{"num_hidden_layers": 13, "norm": "rmsnorm", "tie_word_embeddings": false, "optimizer": "ademamix", "beta1": 0.9, "decay_fraction": 0.652, "train_tokens": 412800000, "max_steps": 12598}
Each number is 128 + 32 x the weight over its row's rms, rounded and kept within 0 to 255. Layers, rows and columns count from 0. Numbers have three digits each. The size before them is the row's rms in percent of the matrix's.

# v: layer 2 attention value, 224x224, rms 0.0435, rows 3-14, columns 0-111
# o: layer 2 attention output (transposed), 224x224, rms 0.0435, rows 3-14, columns 0-111
v3 083:108155132189136138110090146125092138121156121131137125103203113124087031162143145111112147146151138104132102111155149060100119077110189090110156147138106166143129147144116130113103177138131118067136147193103064099157107116163152204097080164083122140095149139132136139148114113100119150095143115139130161115121150097153117183142124112161
o3 091:158149115140102120149114106108161128173079085178095155156144147171116105116149142117112119157080096140149091133115180113116137161105147120126165145160177085096085103134107114152179157072060123156151066091157138183124198127107155126135110107134123134172110107119125154135136139162189133109113113173104116117167098198103158128105144140107
v4 066:088149152153129155129136107198085142144187143171091116149137158080153083119120070092117179135159135172130215134196152084112124096116111120074149100083161161145136124114136074145113174063135091139094191131105159108135136112087134155137118067139171188109110095221130119130137131140092147112122115172138121101107134085143180108124101151093
o4 071:152151084117088131146184109121178199141068100133056130104214080110105143110080162102136146193136114187118082052105167093147128167091137088140084158148135135134104156131107159114102121145192149159150130127153100098164107126130168190136120195114102135165123144115164114094146128085145123099145079123200144134139075143119069076118156122080
v5 084:129158144176095070129110101131113169120204134183118093129116129141145079146126155126189108135089094186162082145211086124166098127123131154144138092138144075107137112156151163112079130090126151144124150136123148115118100071111105145087191183099116119121110116177140127109096128161154138097135106155121119215140124124125116175146132137140
o5 088:143118134135109132160151114144129071138085119148153145120184111033133066097155159126121175130123114083088204110083165150126151146114094134124077191123163151121129105119148126103190156131183113131179103115104126136151122118117082169155145079150131119107145191126114181134123182134097116082073088133139105079133094121136112120072081108120
v6 061:106147100147117154080093103135079106146106087155077128131142094144122091139141190138122092082179114158139088170123128053064153109059119166130145165090125105116126166086129113081195121127131179058149141082095102132083120173114129169141187112121120061135114149170134106130135155110165096087123140121158196149153114148151103059167163126151
o6 057:127127133149094068173117158136136103117172101088162075178100144091062162073120138122110122142130130082144126076097103146153029139150129149121126131170109168126116152127108193153099153095105134147092127169091170127119093099119077109100136112160061125098136159106118167189135150115137125183129145116071097093159150055119126173071082130170
v7 073:119159103099101135117152170149134124159127161118130147127120147144128129112077087175151150096121145111152097085063151141154088162119119120132151052144132126133127082140154070131120175154109130134104130124102164132128183101112111078182093139126079166102124090094195130132189176065111133180133166124089173121125100125128155156068132130120
o7 062:084073149149163142134130166150106146084136080117088108106101089065138149116117158074124125158170150183153115175108142117188130120144147181082083081169109158144255119111141183099094065147142095110154109147147094063151076137164118146110120132106131109173146128139139108065109087125133147133131101133186139132099107149100075079137158126080
v8 112:077148131201098153153117115125129167124156134174148083092138124152104102126165174101142082116126096151121122140103117147138141103157126113096099117115120106127126182234125165102083123142143182146149127167154111122158112106141138170120083116107139112115113164191077142123108095162087102115127149073175101180142129123153108152160089179145
o8 124:145130127129137118109131148081155085149122146150079173176167156117100112132123083132126131129127097085147146107179152115086107137124128071127165200167161073130040105153132129148178223085157114128153077115151164187116187134104133114165141126161137134057145157084103153113137177155158144096101107124100131098142116144161165178088115116141
v9 065:131138110157153153144148094103110142124129136143108103094138113170101120163142141118154139082116116175107093113105100140169148127146172104176190077101097067138135182217125094079130143139137146169108150097125103119133120075121148178101137109036111090126107135145136126113086154149161138127109139155145138125089141146095070137128095146181
o9 069:114089168126120072100085171137129119116150103151131171136166217138066064139144106151153078127102103049162155081193173123084115129120120127104085189193148119128119079138190153157155179070148084109163068179125135164132109127166129085154162106119157108126109159151109152105160191121129093154169085121110114113138090125156166179123089109136
v10 062:202155156134085169126130136102132111146148105082122119121070142102181137107158134120141166128118107196125117134191159097182126152125131121138173096161112128155120106150156117081088131093095147153151085104124145120091119110141101128151052143071123173115146115183124106117134128109106150180137152081185057195114085087142116159107131159134
o10 058:125103101139147185157153092156158132105139170223091085149189134083076107132102107106128082148150126125156109071125107117184101129139089098145039112118120072073129117076109172102165145097168137097113125129131068211132108159096126111167140158118162122081076128154090118102084125110108162137112127134168155082103085165143107084174112090089
v11 062:116126135144124103150156074072102137128127105160123119178151133106218072119120134123108099108121130137154168136116078106156093078154153193180206157114131158164126147057120166097052143091123053171144146141145152135117150132153086118127074131128130138129135124119110147136172089136175129086136156105104121165160113146124139101172185146178
o11 063:104117175144144166143074087118096147146062110098212135109099132135137165092151120166130121113120132134105147141125141091111193117128177125136194156093140123055123071106085113087157199139158147103131104122108147121137160143096176117106150155068070116112152206111151107138120153118090132102129056127148154073168107162098148121064064169104
v12 066:101146114074104151074129121165139157171155130138110142133163190132203119077102064088112182152099121114125141101157075131123139145114153134153196138131135139094117088092203107088114161140112134051137171151099129114089138108155138082176142130191140104135136134115122119113153144137157147179114164120118173116163155060161105140072131135062
o12 060:158143098128131110172170069152113040137121159167101122156107132147091124165156191098134090138162177195157108196114206087120120110096083161097174121145134184157181155123050138138124045123151131219164073086089130131151114119102108160096115121070063142166158109134099140115086172129088148073136125131128089084086104168161092128124134088137
v13 068:083132128127105086065147119154132149126097131113118122136101111126081113176138145100093075182151163127133145145085154089133089059143142103118083074080155165125123138080035105165141213129144141110120156136146129076138127058112147160084135105110148145151125131133178145148172144103109141083146121080081103111079148096132129180138050106115
o13 064:149109164141111122155137107153116153110077112124106135120167135089076145072125147107183145066125126131151070147110121124127154133109184123113142090136072120109087124154106146084091069184116144112139120126092119102109155090160063125160078172138124139169156133110143075084152140114164096096123124140181171139181144110119131067100188145122
v14 107:152127109071092103104152137174146104152143168086089162129094129136119069091080079152108155101102156108146076087081123102168117143097147115154162112165118166145123068066131089132100160134114069114147131083103110152141159122121095119166085120128087177145142091064193136139134141118120165185160153132115188079110087110090116128036132138115
o14 101:082128118165153180157075132136120190085132063133133157098116089123133126144150155088123061166124108181153095147135157098124131130148158141072140051131115106144255093141141153087140132114145091094118118161188107120143045122124172120090124165086130099132129156150124094062176086129153148150132097139183140193126140161096144079146154156055